{"n_head": 6, "bias": "none", "init_std_up": 0.0361, "init_std_down": 0.00637, "beta1": 0.95, "beta2": 0.98, "schedule": "wsd", "decay_shape": "linear", "batch_tokens": 32768}
Each number is 200 + 30 x the weight over its row's rms, rounded and kept within 0 to 999. Layers, rows and columns count from 0. The size before them is the row's rms in percent of the matrix's.

# layer 9 MLP down, 192x768, rms 0.278, rows 0-72, columns 0-95
103,195,212,153,213,192,152,207,151,184,159,173,126,211,210,181,175,209,192,202,173,199,199,166,196,219,226,152,193,220,235,211,165,152,190,183,248,230,198,205,216,202,228,223,179,204,209,165,234,238,235,137,218,210,189,235,238,231,178,201,242,171,187,196,271,218,204,190,174,180,195,187,222,259,152,156,224,226,241,246,193,196,177,184,204,207,237,209,180,194,159,199,163,213,201,198,214
101,194,236,193,143,174,207,175,208,151,178,167,228,184,196,298,226,187,184,247,194,215,252,200,244,201,250,177,210,167,236,224,195,259,219,206,209,181,202,223,201,140,219,209,182,237,209,225,203,205,175,234,183,212,191,230,187,218,199,231,140,193,200,182,212,188,201,183,210,181,227,213,207,180,229,215,219,177,182,246,206,154,184,255,191,236,207,234,195,188,223,158,159,206,210,214,237
101,167,206,221,186,236,244,174,246,216,225,238,201,167,183,232,209,151,188,224,203,246,222,133,164,201,158,195,214,203,171,146,216,140,183,255,200,178,212,184,205,210,216,177,210,213,126,194,182,174,193,188,137,229,177,163,202,208,207,184,158,191,194,253,221,206,198,180,228,172,158,257,180,246,217,224,256,167,205,181,146,240,199,177,190,215,227,208,204,210,206,167,198,247,241,197,186
106,185,178,212,214,210,197,175,151,152,236,199,206,151,143,221,184,176,154,130,186,180,224,238,160,241,177,137,209,227,212,146,207,232,238,225,237,200,229,185,173,180,173,168,232,198,183,236,209,199,165,230,145,163,154,189,181,200,205,209,208,213,217,202,202,205,224,206,251,232,193,194,218,177,208,251,220,237,197,199,208,180,153,191,142,184,177,251,211,197,168,213,202,149,157,227,223
101,196,239,190,183,168,219,231,210,186,174,157,212,182,218,189,216,235,186,226,158,187,240,213,128,165,151,218,234,176,253,132,225,193,216,215,221,200,241,180,211,205,194,226,160,215,197,217,142,175,164,187,240,231,146,187,213,210,154,193,222,176,242,219,217,215,196,214,187,133,197,213,164,172,208,175,225,155,269,206,232,210,149,175,179,195,183,181,195,225,242,207,180,232,211,164,182
098,228,247,177,157,284,202,167,159,256,182,263,226,201,153,210,169,209,189,215,219,217,228,180,211,230,153,169,199,220,196,181,199,224,178,205,172,220,174,249,181,174,230,135,155,175,207,186,193,226,241,216,178,209,203,248,230,202,271,162,207,212,253,186,179,177,167,225,163,193,234,180,167,210,163,167,216,171,197,260,164,181,256,191,213,205,171,241,175,219,174,230,188,255,190,207,162
097,193,205,239,182,216,188,202,184,231,169,214,189,221,201,201,195,180,198,178,211,201,214,198,201,181,184,232,222,202,199,187,200,167,215,269,192,162,206,179,152,241,178,173,244,204,179,181,172,210,143,113,144,164,200,174,135,205,207,237,181,198,213,248,221,186,202,195,144,216,196,170,175,201,203,187,165,172,205,220,200,174,197,223,232,193,180,167,145,177,191,168,178,223,218,239,247
103,184,256,147,261,208,239,220,151,173,200,165,167,150,211,212,155,197,171,178,173,205,182,208,229,203,242,185,194,164,238,192,233,133,226,180,185,175,146,207,192,206,161,274,230,158,174,172,197,208,163,213,191,245,206,211,175,217,185,192,186,181,178,207,241,192,145,192,176,195,195,207,190,181,163,160,177,208,210,209,205,190,168,134,226,179,199,239,165,192,194,252,216,180,178,262,203
099,210,267,204,160,218,205,230,272,166,246,210,233,181,182,180,163,187,176,170,212,182,200,186,277,201,217,198,174,186,240,178,195,202,221,129,208,196,168,173,216,240,207,226,233,185,209,273,246,147,244,203,214,223,193,231,152,182,179,262,161,186,266,193,197,180,193,210,186,155,194,182,211,186,150,254,256,166,147,199,180,183,223,148,220,193,156,183,150,200,198,192,178,223,206,176,186
097,221,236,199,222,178,132,196,155,183,187,187,168,178,237,192,217,178,229,259,192,185,172,133,162,187,158,165,218,236,205,221,163,238,233,159,171,202,182,196,194,238,213,183,206,214,154,200,189,205,222,249,241,207,231,180,180,214,227,203,273,217,188,172,257,256,198,199,182,158,186,164,201,229,231,152,232,185,228,185,200,203,176,201,183,182,206,183,256,219,233,224,198,185,171,224,268
099,220,217,196,225,210,174,162,280,159,231,228,229,190,222,227,128,181,162,200,187,201,218,176,166,195,234,226,150,230,220,198,170,180,229,189,220,212,220,225,196,181,196,179,201,234,199,179,149,218,210,183,232,193,141,205,187,189,210,198,231,178,175,233,192,193,209,206,201,242,251,245,199,184,215,259,192,141,189,150,215,208,225,168,226,179,199,224,219,170,191,196,204,192,226,164,168
101,233,248,165,156,172,204,168,174,241,139,202,207,221,261,172,199,188,234,195,209,232,204,181,183,234,194,205,201,157,175,198,230,203,219,195,199,214,196,184,274,180,194,213,122,212,185,231,207,202,183,167,194,125,230,225,218,248,245,241,223,226,184,200,213,185,230,203,216,197,189,214,205,185,189,178,199,220,223,138,199,183,168,222,186,200,204,238,243,239,159,174,212,260,160,251,181
097,156,222,195,257,200,164,187,228,221,210,201,175,143,221,221,155,202,231,134,210,182,241,194,209,273,251,158,233,128,202,148,218,189,233,231,238,195,187,189,230,200,199,224,181,195,134,198,233,203,180,251,166,191,188,224,190,164,192,217,187,222,224,177,224,136,157,190,209,199,203,238,254,227,197,153,201,202,154,226,202,252,288,184,190,140,162,196,206,212,223,179,217,168,123,219,211
099,208,215,228,183,180,261,226,154,219,171,213,162,163,237,230,199,177,209,207,164,186,236,150,199,225,196,184,225,176,181,227,217,194,189,219,218,229,178,186,190,220,240,214,242,197,212,194,238,195,133,226,241,179,198,175,198,195,155,192,243,188,195,162,195,192,125,201,124,163,251,163,178,202,123,197,199,174,194,130,168,244,190,211,237,173,219,197,198,222,190,272,220,225,252,213,183
104,168,221,184,216,245,199,241,174,146,193,179,217,175,194,165,162,239,145,157,210,212,203,161,205,179,243,222,169,191,262,171,163,160,175,207,224,203,158,225,236,240,181,252,156,176,188,208,214,219,228,172,182,180,170,222,196,183,205,163,182,209,169,182,160,176,200,193,216,168,197,241,128,235,273,226,190,193,188,185,189,203,228,236,249,240,224,215,237,181,185,240,199,181,188,180,228
099,176,194,171,228,194,126,187,208,181,247,236,198,146,213,252,208,180,148,209,228,204,247,252,228,183,237,250,146,214,218,153,205,245,161,180,236,219,191,216,192,235,213,215,202,209,231,181,240,234,214,213,286,204,216,234,217,140,142,248,195,201,245,142,195,219,201,221,229,194,173,173,195,153,189,217,192,270,207,243,231,211,244,206,241,182,185,181,192,229,232,178,224,191,204,244,203
104,181,171,286,145,181,192,160,214,177,141,234,226,191,217,182,243,182,140,130,201,196,167,228,206,207,177,197,269,176,199,177,208,195,190,192,159,230,224,161,213,217,225,196,158,168,174,211,191,190,207,179,202,243,218,199,158,204,161,177,196,180,151,216,241,219,251,193,181,200,235,189,208,176,218,188,244,186,220,222,187,192,163,217,204,248,217,212,144,167,259,241,185,149,173,176,225
097,193,205,196,191,153,196,143,186,137,114,205,208,234,235,150,252,190,230,149,175,215,223,155,222,209,214,228,229,215,165,178,189,219,174,223,174,182,248,179,217,243,224,211,206,205,202,188,173,194,209,185,199,216,193,221,193,197,200,138,223,240,171,207,193,183,221,208,175,184,196,201,204,168,232,152,235,245,166,176,182,144,268,201,179,213,154,193,211,222,215,206,194,179,158,173,188
098,157,187,207,148,228,225,206,188,211,186,199,234,220,226,195,160,184,174,152,180,198,223,262,220,227,239,242,245,165,227,255,234,199,211,216,235,180,183,199,249,187,122,201,170,209,222,157,185,175,169,208,178,139,168,211,168,195,205,170,166,174,201,204,190,212,175,195,213,229,224,213,177,209,221,189,209,197,217,246,206,233,241,191,182,224,213,196,251,184,176,144,180,229,233,167,218
095,180,239,173,193,189,178,167,192,189,253,227,194,209,171,136,160,205,176,206,237,191,177,128,237,195,151,167,187,176,184,198,208,192,211,150,161,145,201,212,198,286,186,137,182,218,207,219,215,250,195,175,193,152,179,196,180,129,222,222,218,202,185,207,233,208,232,194,205,234,166,240,168,222,246,175,230,231,192,204,235,187,226,215,181,186,164,214,192,193,213,161,233,225,228,192,203
100,229,237,205,186,195,200,214,196,223,172,204,128,227,141,200,239,191,180,234,125,182,181,199,185,186,182,191,225,212,217,199,186,216,176,244,237,234,187,190,268,143,209,206,156,183,224,214,239,173,216,209,170,243,189,223,201,165,249,192,202,228,185,206,228,180,165,157,225,178,206,178,181,220,220,280,178,193,236,171,210,199,181,267,244,175,212,239,225,202,167,229,192,188,195,250,199
102,175,203,174,170,197,217,207,245,213,210,251,194,209,200,212,222,207,225,206,229,189,211,253,195,224,239,175,232,155,177,136,193,239,155,210,205,175,266,209,182,187,257,208,223,196,194,219,230,159,202,201,145,225,208,193,181,242,161,221,257,220,139,182,157,195,239,221,217,173,213,205,180,221,163,205,240,227,169,179,227,215,139,178,193,170,223,163,201,198,208,169,257,249,180,238,228
101,168,198,156,209,218,210,224,199,251,224,220,208,185,183,198,179,188,254,249,218,204,188,177,191,173,156,195,200,223,137,214,174,200,235,193,184,172,191,218,217,128,177,228,211,169,153,189,178,199,200,198,192,124,158,158,142,234,176,197,202,150,234,195,202,141,234,237,207,182,267,153,187,201,208,156,159,167,180,193,208,235,209,212,198,187,174,127,190,211,151,219,162,180,204,213,171
104,216,212,233,196,202,137,231,174,222,187,212,234,152,228,247,262,164,190,199,161,187,158,205,157,214,194,155,203,233,200,168,179,241,162,195,185,230,166,218,152,178,189,225,140,217,195,209,208,195,257,188,241,178,189,154,184,189,194,235,217,175,204,234,190,209,240,203,182,173,256,184,210,173,240,228,184,181,199,205,158,193,107,226,189,221,201,247,212,210,182,165,228,184,228,207,201
100,179,227,194,215,168,192,151,151,209,156,153,211,194,216,208,212,191,119,192,202,206,226,222,208,212,213,224,223,277,215,216,190,223,195,194,188,166,183,241,166,188,183,214,212,211,173,248,213,235,200,207,175,178,204,189,196,199,176,221,194,202,257,237,225,238,221,174,214,232,199,207,210,230,190,233,250,187,160,220,151,167,226,203,215,186,241,206,223,171,200,258,165,153,186,201,166
095,210,202,193,232,230,242,222,215,217,196,189,258,184,185,252,198,207,222,175,229,182,149,197,261,197,184,251,184,161,184,264,229,173,219,232,196,203,231,222,215,303,246,182,193,210,146,204,210,167,152,230,215,230,199,182,178,249,165,199,192,263,225,218,234,181,134,206,135,200,176,212,222,222,177,229,166,201,204,169,247,242,233,196,237,189,177,224,226,244,189,264,196,199,230,223,218
096,204,187,240,178,199,206,179,220,171,191,160,200,175,213,289,221,250,245,192,222,224,203,207,122,213,211,190,149,179,183,145,207,183,221,144,167,201,219,187,205,225,229,240,232,179,154,224,181,167,176,160,222,197,179,222,179,211,203,216,242,203,196,210,184,187,180,239,192,201,199,133,166,162,182,253,188,248,249,232,206,236,236,148,179,228,243,196,126,175,229,232,149,229,196,172,162
097,200,148,195,192,166,174,193,229,217,132,187,232,204,126,180,173,215,185,183,219,202,133,190,139,158,109,211,233,222,197,167,219,163,219,264,216,234,211,206,229,146,248,167,263,137,197,231,164,237,266,212,168,218,168,209,195,212,231,211,178,191,187,254,115,198,194,219,160,213,164,190,216,198,220,155,148,140,151,266,183,160,180,229,198,224,220,208,162,191,179,200,191,174,212,165,204
100,230,229,182,231,227,201,247,203,234,198,151,268,173,238,204,199,217,230,172,216,216,153,213,173,222,196,155,178,172,197,202,153,183,182,183,136,229,203,182,208,210,224,189,231,201,256,205,244,228,236,139,192,216,221,203,218,205,221,201,177,202,189,193,200,199,201,164,168,174,243,158,199,181,164,177,198,164,187,186,182,220,282,184,217,191,232,182,208,194,190,275,230,190,229,206,161
097,160,194,246,220,101,160,202,186,152,230,249,231,141,224,202,232,170,199,224,221,209,182,198,187,203,233,210,157,214,208,252,174,185,157,214,230,191,197,200,197,173,182,127,222,174,200,207,149,204,243,198,203,160,163,263,201,191,227,206,190,251,177,222,209,175,197,200,214,243,226,173,208,249,215,258,160,200,170,236,196,187,228,211,293,229,199,266,188,193,237,222,143,164,218,246,197
097,188,212,151,155,251,194,239,210,198,212,225,145,166,206,171,190,196,241,183,173,195,159,213,221,243,156,252,191,137,159,183,187,232,153,224,168,186,192,175,217,221,190,221,181,232,241,213,151,182,150,178,247,232,270,201,224,231,168,180,167,198,165,201,178,213,161,151,200,188,166,210,256,188,190,186,140,210,162,234,176,201,213,217,183,214,202,195,223,181,236,233,162,229,196,212,183
098,257,246,163,164,200,166,205,191,188,197,227,218,240,206,170,182,129,204,169,207,207,217,173,200,223,205,208,169,151,156,166,224,209,195,232,165,213,199,222,175,204,237,229,225,163,174,180,161,247,186,212,187,173,211,167,147,199,244,159,137,208,203,226,143,168,208,184,124,207,180,205,195,202,249,183,216,190,193,195,201,186,171,189,181,195,220,195,194,192,221,218,185,237,168,211,171
097,231,236,209,206,148,232,196,152,213,205,202,242,188,228,214,208,198,128,212,197,211,191,214,173,161,283,158,170,148,195,217,186,221,243,210,207,169,218,215,205,246,220,197,180,190,198,210,187,204,213,205,147,191,188,186,220,232,212,231,195,200,191,183,259,178,212,208,197,164,281,168,175,204,163,234,236,197,155,187,216,219,202,203,144,179,183,249,176,230,163,228,222,188,185,220,198
095,235,170,226,169,195,217,175,228,154,242,246,175,175,225,195,187,205,185,198,202,240,220,181,224,173,243,241,198,215,182,199,240,216,164,184,155,223,200,207,196,216,200,229,198,174,173,227,256,179,190,211,193,148,189,265,167,206,165,181,216,216,184,198,203,210,196,180,154,224,161,147,181,229,274,178,184,158,240,240,216,207,187,244,199,182,220,205,210,232,186,228,200,172,250,204,169
097,258,160,173,145,207,187,225,184,193,156,185,218,235,147,250,250,162,203,179,201,225,198,231,236,252,237,174,171,204,180,214,169,233,222,207,160,205,199,236,194,228,228,173,193,248,196,242,244,202,171,202,239,234,245,243,228,260,217,239,211,177,280,204,170,209,205,198,162,127,220,194,235,224,166,203,234,225,230,219,209,192,217,155,204,200,221,130,194,208,195,162,242,101,232,164,242
100,169,181,202,217,150,232,184,176,221,157,238,211,185,173,214,236,233,169,193,187,225,177,232,202,210,163,212,203,221,186,200,188,182,188,249,207,145,204,183,216,163,230,172,217,185,240,227,155,190,174,214,179,221,193,167,227,156,219,208,218,184,275,198,165,178,199,196,203,232,161,202,241,200,230,176,223,225,191,156,207,164,244,206,197,173,192,185,221,187,194,177,225,205,185,173,189
102,176,210,204,256,261,222,229,244,255,194,253,180,189,254,226,157,222,247,162,185,252,188,230,202,201,183,236,198,192,218,184,212,170,194,183,199,119,144,244,175,222,210,170,183,217,255,166,234,192,177,171,208,236,213,178,199,191,178,183,174,251,220,245,191,182,187,231,211,209,237,183,204,253,170,166,158,183,184,196,223,254,210,159,204,173,206,156,180,179,200,230,214,188,212,188,225
098,161,221,252,183,179,251,161,171,209,247,200,220,209,205,289,208,204,227,199,192,248,187,173,219,168,207,185,177,225,202,204,230,161,156,207,226,201,193,227,225,225,185,161,294,230,167,208,218,221,196,196,241,159,196,184,210,158,169,270,240,198,154,261,181,242,215,214,217,228,207,204,168,193,125,161,184,248,190,204,186,157,163,191,195,165,160,247,232,230,227,217,179,153,212,222,225
098,191,185,189,169,229,191,209,191,206,219,158,181,176,198,185,230,201,233,246,225,168,178,215,149,212,141,159,206,179,191,186,248,217,185,196,211,249,190,186,160,228,224,190,271,231,218,209,173,202,235,213,234,180,221,184,220,197,229,196,210,238,166,209,192,169,197,203,215,194,279,220,219,191,209,273,188,190,221,204,170,230,222,210,205,205,142,196,212,230,208,191,246,192,201,177,205
093,218,181,234,202,202,158,225,195,239,254,247,258,226,185,185,175,233,213,161,188,205,179,168,205,229,209,189,202,182,255,186,214,184,207,172,214,205,211,167,273,181,227,246,146,230,225,232,205,216,224,195,176,237,193,194,190,207,152,224,139,195,185,201,163,203,212,200,212,203,217,242,221,219,241,189,226,198,215,167,160,154,200,244,222,125,217,209,197,216,194,199,200,221,204,199,184
094,217,142,247,160,221,181,171,168,221,174,227,183,149,177,131,163,183,237,218,235,212,210,243,132,211,193,273,174,246,228,242,203,190,163,216,187,175,173,235,182,163,189,212,205,187,231,209,171,261,206,183,218,191,221,199,211,196,198,242,252,189,174,201,194,205,243,228,194,217,273,192,223,191,175,198,245,232,178,229,209,167,117,187,265,228,228,237,234,211,245,195,211,188,158,222,152
097,203,175,222,203,164,193,188,204,172,226,200,221,166,210,195,253,150,205,203,191,195,226,206,229,208,233,181,156,241,169,187,206,216,152,192,229,198,198,203,245,191,227,203,214,208,191,225,208,227,158,219,173,223,201,143,209,235,212,191,200,213,204,207,170,214,152,196,191,193,134,203,225,213,178,212,194,256,223,232,242,153,246,177,164,229,179,152,197,204,180,193,178,233,217,235,202
101,223,182,240,186,171,191,140,129,195,241,194,170,172,197,158,220,283,231,173,208,167,176,231,209,245,175,184,180,162,182,178,271,202,216,195,192,204,242,226,239,205,205,202,237,184,203,178,219,198,149,214,223,250,205,215,176,223,215,193,188,215,192,194,204,210,178,252,196,154,237,240,219,157,161,206,204,175,173,164,192,181,205,209,212,255,178,210,224,193,210,168,165,237,231,232,225
105,252,201,156,202,211,126,215,233,166,169,279,173,155,224,258,203,221,139,217,166,204,155,253,205,171,182,188,171,249,201,164,211,142,192,241,148,238,166,238,216,138,213,249,216,231,192,210,224,196,182,269,185,207,191,190,162,186,205,159,244,231,145,170,191,199,204,219,216,197,134,210,173,213,230,150,240,184,199,227,292,215,162,258,203,188,197,203,199,191,232,194,198,145,205,199,227
099,190,220,214,172,171,217,186,167,197,186,179,205,191,221,200,234,191,220,220,171,217,200,227,181,181,160,219,160,215,200,198,226,184,166,166,147,219,187,203,247,228,147,185,230,210,205,187,198,195,244,195,189,202,179,193,206,212,251,211,209,192,165,231,192,229,203,240,252,206,207,153,214,265,232,167,222,168,161,210,182,185,143,233,203,267,177,226,205,177,194,184,240,220,225,215,214
097,207,200,203,189,252,225,213,222,223,173,188,221,153,200,176,173,209,201,244,218,205,219,281,215,162,194,244,152,220,203,207,254,199,192,191,190,168,255,171,225,250,236,195,193,218,162,206,170,235,233,218,206,216,196,169,205,184,233,231,231,175,206,177,189,237,156,185,208,141,150,185,201,234,150,209,175,202,153,202,180,200,192,242,171,253,152,235,222,181,192,173,238,214,158,233,276
101,180,195,167,172,198,199,156,181,225,164,198,223,224,190,169,210,216,165,177,195,210,123,207,160,148,152,193,153,242,238,266,185,241,181,211,145,219,172,183,214,142,206,196,244,202,162,210,187,231,222,248,190,168,201,184,192,261,247,208,201,169,194,228,126,233,184,220,230,195,238,244,204,196,276,161,184,184,193,203,182,166,228,214,183,193,201,202,235,169,228,185,248,162,200,216,190
099,248,159,208,230,232,214,183,199,229,151,215,169,136,250,210,223,220,196,236,166,236,189,183,188,248,236,180,181,225,208,246,277,151,182,221,195,204,208,244,206,152,189,214,181,206,182,211,205,183,204,186,259,212,188,176,226,225,197,202,235,204,186,250,159,199,305,246,214,209,215,189,181,182,216,225,172,206,219,188,171,172,192,178,175,178,209,139,151,183,185,177,230,267,130,179,180
102,187,176,211,133,174,170,182,192,180,229,160,163,162,188,265,253,217,207,218,142,192,216,166,207,215,157,176,237,239,187,173,211,259,252,242,161,221,162,160,132,227,160,210,191,212,195,192,225,172,243,184,208,206,194,178,201,166,176,204,203,198,159,186,199,230,182,200,253,195,172,143,206,224,185,221,223,199,209,199,158,205,166,208,209,219,240,199,206,210,178,188,231,236,203,159,245
097,174,253,183,220,247,209,193,201,183,192,214,167,227,171,196,190,198,231,192,186,206,188,216,203,166,178,207,175,228,184,185,225,225,171,124,187,250,190,215,254,191,182,160,222,252,217,207,224,225,209,194,208,230,200,196,183,192,154,197,247,192,202,140,213,254,221,172,174,212,125,205,204,233,184,233,179,224,170,176,180,138,169,206,213,242,243,211,167,185,218,224,218,197,160,190,203
107,209,163,218,180,187,223,225,168,232,241,168,177,175,228,204,163,193,207,175,183,180,191,231,186,200,257,240,180,242,180,218,188,169,212,193,218,181,178,220,161,166,198,205,208,194,197,207,227,176,180,157,201,163,146,196,186,164,181,195,193,191,206,184,257,216,222,204,209,153,180,223,192,197,260,186,217,210,260,202,243,201,177,184,168,210,216,177,206,221,163,158,158,237,208,217,238
098,164,144,183,178,198,184,194,201,206,219,229,213,213,185,215,203,189,248,204,195,234,179,215,234,220,217,243,189,165,219,257,158,234,246,219,260,176,214,198,217,202,187,209,181,220,248,226,235,220,191,209,241,229,282,218,204,236,188,183,218,249,220,241,245,224,233,232,207,203,272,194,177,201,162,184,193,242,205,173,221,209,219,248,233,210,229,193,244,203,210,221,199,218,223,204,154
099,230,184,186,219,213,196,214,186,223,184,199,164,197,206,182,130,246,179,208,238,210,189,241,238,239,234,226,157,157,199,206,234,191,191,205,225,225,181,204,210,149,221,159,224,183,237,226,188,205,197,224,239,193,160,216,179,184,256,236,175,220,201,173,187,202,181,225,234,182,183,190,172,161,197,187,200,232,215,205,215,190,236,205,198,122,192,160,163,230,221,220,219,262,212,208,185
100,202,172,165,241,231,214,187,227,161,237,198,197,214,201,194,232,239,213,210,240,241,253,219,202,172,226,265,203,187,228,211,158,271,170,161,228,199,164,219,127,219,198,156,263,232,220,215,232,196,159,202,263,225,140,199,215,142,219,143,219,228,205,260,206,184,131,161,262,171,90,236,144,199,210,188,260,218,175,170,248,214,263,179,199,187,235,188,186,190,218,186,230,159,158,244,132
098,183,195,207,227,240,200,179,268,207,216,188,223,237,205,142,216,262,150,169,140,147,227,193,187,198,173,224,208,163,179,215,199,196,182,192,249,180,198,218,203,140,188,214,167,164,196,205,252,239,197,204,195,227,229,151,222,247,188,192,172,238,199,172,243,174,212,279,237,225,182,214,233,209,197,263,143,208,144,229,231,244,188,171,190,214,140,183,228,219,207,194,242,156,184,205,227
106,249,216,200,227,226,174,239,163,196,221,173,223,212,208,214,231,188,222,218,233,180,107,212,247,188,206,266,217,218,209,162,224,198,161,265,200,261,195,180,209,185,182,181,195,227,142,191,209,225,215,199,203,228,220,177,194,182,204,229,254,229,230,189,179,244,260,240,221,218,140,225,216,224,217,244,214,188,246,192,177,212,218,211,192,238,227,189,272,169,236,164,211,166,171,213,207
107,229,206,206,212,166,224,185,164,162,224,165,164,218,189,176,162,200,197,229,188,245,160,197,217,164,215,218,225,223,200,224,186,169,214,219,225,160,231,209,175,224,119,210,245,214,242,193,201,208,227,153,196,227,186,186,205,205,144,247,183,223,180,253,164,206,182,212,190,171,186,211,198,183,218,177,182,217,184,173,211,203,208,197,158,187,266,227,181,206,182,179,208,229,174,248,193
095,213,199,242,184,169,185,171,132,171,237,199,197,194,213,165,155,160,259,191,217,208,250,213,141,246,191,215,166,207,236,214,242,191,261,228,183,213,146,192,214,271,196,199,242,223,151,224,217,209,189,231,179,210,241,234,245,176,226,243,203,218,203,280,191,196,263,185,214,223,237,224,257,209,221,168,228,195,254,188,198,241,183,133,178,238,225,212,202,232,190,185,148,191,182,222,178
098,240,195,250,200,223,180,227,213,163,181,202,196,179,193,192,144,219,211,190,258,263,220,138,190,193,139,250,185,249,223,162,181,176,213,231,236,166,193,199,233,163,212,238,218,180,146,171,156,238,253,240,193,217,237,192,224,218,204,218,202,221,142,207,199,218,251,188,185,183,224,154,195,198,182,191,203,188,226,186,233,243,202,139,196,185,240,240,192,240,238,200,234,272,189,241,238
092,195,213,226,211,209,218,207,198,227,227,209,233,170,155,234,146,206,218,199,216,184,195,228,225,242,200,208,198,207,210,245,210,216,209,220,221,176,217,198,218,234,233,188,201,240,253,185,213,177,182,226,125,170,234,229,248,216,253,182,196,208,181,157,184,174,170,198,183,265,253,202,200,152,184,210,204,151,239,211,189,203,194,216,242,215,209,223,211,136,265,189,195,134,175,185,193
093,256,199,257,205,179,215,186,186,212,217,180,207,156,180,178,200,152,253,222,211,194,211,209,189,200,206,206,132,181,185,219,174,124,234,185,204,185,202,218,152,244,193,178,203,157,184,245,214,208,168,223,140,239,184,199,280,247,196,195,201,157,194,164,139,171,162,193,208,237,236,185,197,167,203,198,174,191,234,192,174,222,144,178,218,169,173,207,204,170,188,243,223,178,218,198,194
094,170,232,208,188,213,157,260,178,180,220,150,245,180,255,198,164,203,176,173,206,254,175,259,199,174,225,233,157,207,151,189,158,148,138,207,190,171,183,237,231,202,222,208,192,214,215,161,228,238,204,200,229,248,233,164,208,208,155,205,189,211,249,205,175,189,210,213,171,201,193,177,183,228,226,235,178,199,206,158,121,159,210,187,237,226,199,216,210,181,172,233,169,220,227,225,240
098,186,174,242,217,222,155,194,196,181,223,222,191,220,190,233,245,190,183,263,226,210,144,220,180,266,202,181,180,198,185,136,160,256,177,234,206,208,202,196,192,187,201,200,179,210,202,198,238,213,246,224,246,180,203,199,217,165,148,207,226,201,244,231,243,256,182,219,113,238,204,225,214,156,192,174,189,174,216,182,232,235,160,197,192,172,187,168,223,181,195,200,223,221,237,194,217
098,272,206,227,167,223,187,181,196,175,152,203,233,132,181,182,157,183,206,238,181,210,192,225,184,231,187,242,200,162,201,224,162,245,198,220,268,194,215,180,207,218,200,191,206,187,185,201,229,194,261,202,198,234,225,174,220,161,178,201,170,192,223,191,222,208,177,214,196,178,200,266,163,227,171,240,201,199,227,156,207,259,219,187,214,199,216,202,217,191,208,176,216,177,196,225,219
102,230,218,241,160,198,222,183,184,167,215,213,138,184,256,232,232,213,173,183,161,212,179,195,210,242,191,192,167,214,211,179,206,236,209,171,143,226,174,213,187,202,212,250,204,221,202,220,228,235,245,202,203,202,211,171,194,286,157,204,239,177,196,183,124,195,199,231,196,134,205,192,167,229,210,189,200,206,218,161,214,209,202,161,193,195,190,193,157,224,191,239,224,202,213,209,215
095,237,134,171,200,185,192,244,186,202,201,233,190,205,174,212,240,227,182,172,207,200,113,171,198,187,209,201,200,173,210,184,197,237,179,195,209,191,151,117,238,220,195,213,176,189,166,205,169,195,169,237,137,167,254,185,210,157,206,156,213,188,192,164,265,183,193,172,196,230,206,255,209,215,209,246,217,204,170,218,143,174,208,188,228,212,164,246,218,221,177,224,211,175,238,171,229
094,209,198,172,132,157,172,181,205,224,207,236,221,252,223,171,200,210,214,205,200,207,115,216,183,219,222,218,175,256,204,226,207,162,227,166,203,218,173,207,256,212,213,184,147,212,210,221,227,252,192,209,237,149,218,281,271,224,215,267,190,169,194,179,214,208,234,176,241,290,198,180,182,218,173,201,148,210,238,176,188,216,186,191,198,202,192,179,219,187,178,252,208,200,195,224,231
102,226,217,187,236,219,153,219,203,202,205,226,229,234,157,171,247,192,212,203,212,194,237,192,170,220,130,187,193,238,176,152,155,194,223,186,167,171,195,179,246,177,193,170,154,192,221,187,221,207,168,194,226,236,255,209,148,178,201,207,225,227,197,242,189,183,232,222,249,229,190,205,223,159,264,193,198,198,174,200,191,247,187,213,259,237,133,155,208,279,158,178,201,208,224,239,177
107,148,177,232,198,175,183,209,202,172,194,202,182,151,186,208,166,175,169,157,223,192,196,233,166,201,243,174,128,208,203,160,142,209,160,204,194,251,195,210,192,228,183,171,185,189,198,182,140,179,172,168,158,180,235,187,205,174,172,237,203,212,135,195,187,149,199,200,198,246,257,199,199,179,203,229,226,208,235,174,222,143,254,198,216,173,222,213,250,227,189,226,233,204,186,196,263
096,196,191,186,229,135,215,212,197,186,201,184,204,197,183,167,225,208,200,193,186,179,168,218,217,226,242,263,167,185,149,242,224,181,219,218,213,158,129,175,260,123,192,180,196,173,242,209,215,215,142,189,211,200,237,167,203,202,219,195,165,157,153,172,181,217,243,208,187,218,207,163,168,265,226,152,187,189,222,169,245,229,188,203,209,188,215,194,184,191,211,198,230,217,204,189,186
098,138,188,219,222,164,161,146,211,219,174,197,164,181,228,172,170,219,229,274,181,199,192,213,201,206,148,187,203,203,156,199,155,222,224,174,200,202,162,209,220,174,233,114,225,179,262,201,219,177,258,160,189,222,225,235,225,247,149,246,200,146,199,177,236,190,235,218,134,226,187,155,182,217,164,206,237,177,201,188,198,177,176,230,233,232,218,243,196,184,199,160,226,221,175,203,234
098,262,228,182,180,235,227,235,159,180,180,221,209,195,147,230,269,189,205,164,234,197,185,159,220,184,194,139,183,199,208,216,202,253,209,185,198,211,191,170,194,121,227,177,260,200,207,192,223,180,227,177,258,200,188,205,236,177,123,209,199,183,191,235,225,221,160,190,155,234,204,230,205,210,183,183,219,203,153,178,169,236,235,181,217,194,191,252,160,165,224,240,262,192,180,222,233
095,193,178,194,173,174,236,173,160,208,213,196,242,193,229,206,245,170,169,245,197,196,202,161,172,228,203,198,205,181,210,171,220,179,230,217,155,205,163,158,164,185,197,235,195,214,204,211,172,196,184,219,256,171,260,192,244,180,218,138,176,181,171,204,229,223,216,229,207,155,218,132,222,186,210,192,217,202,162,171,186,230,176,186,185,148,179,205,237,184,219,202,270,229,222,175,207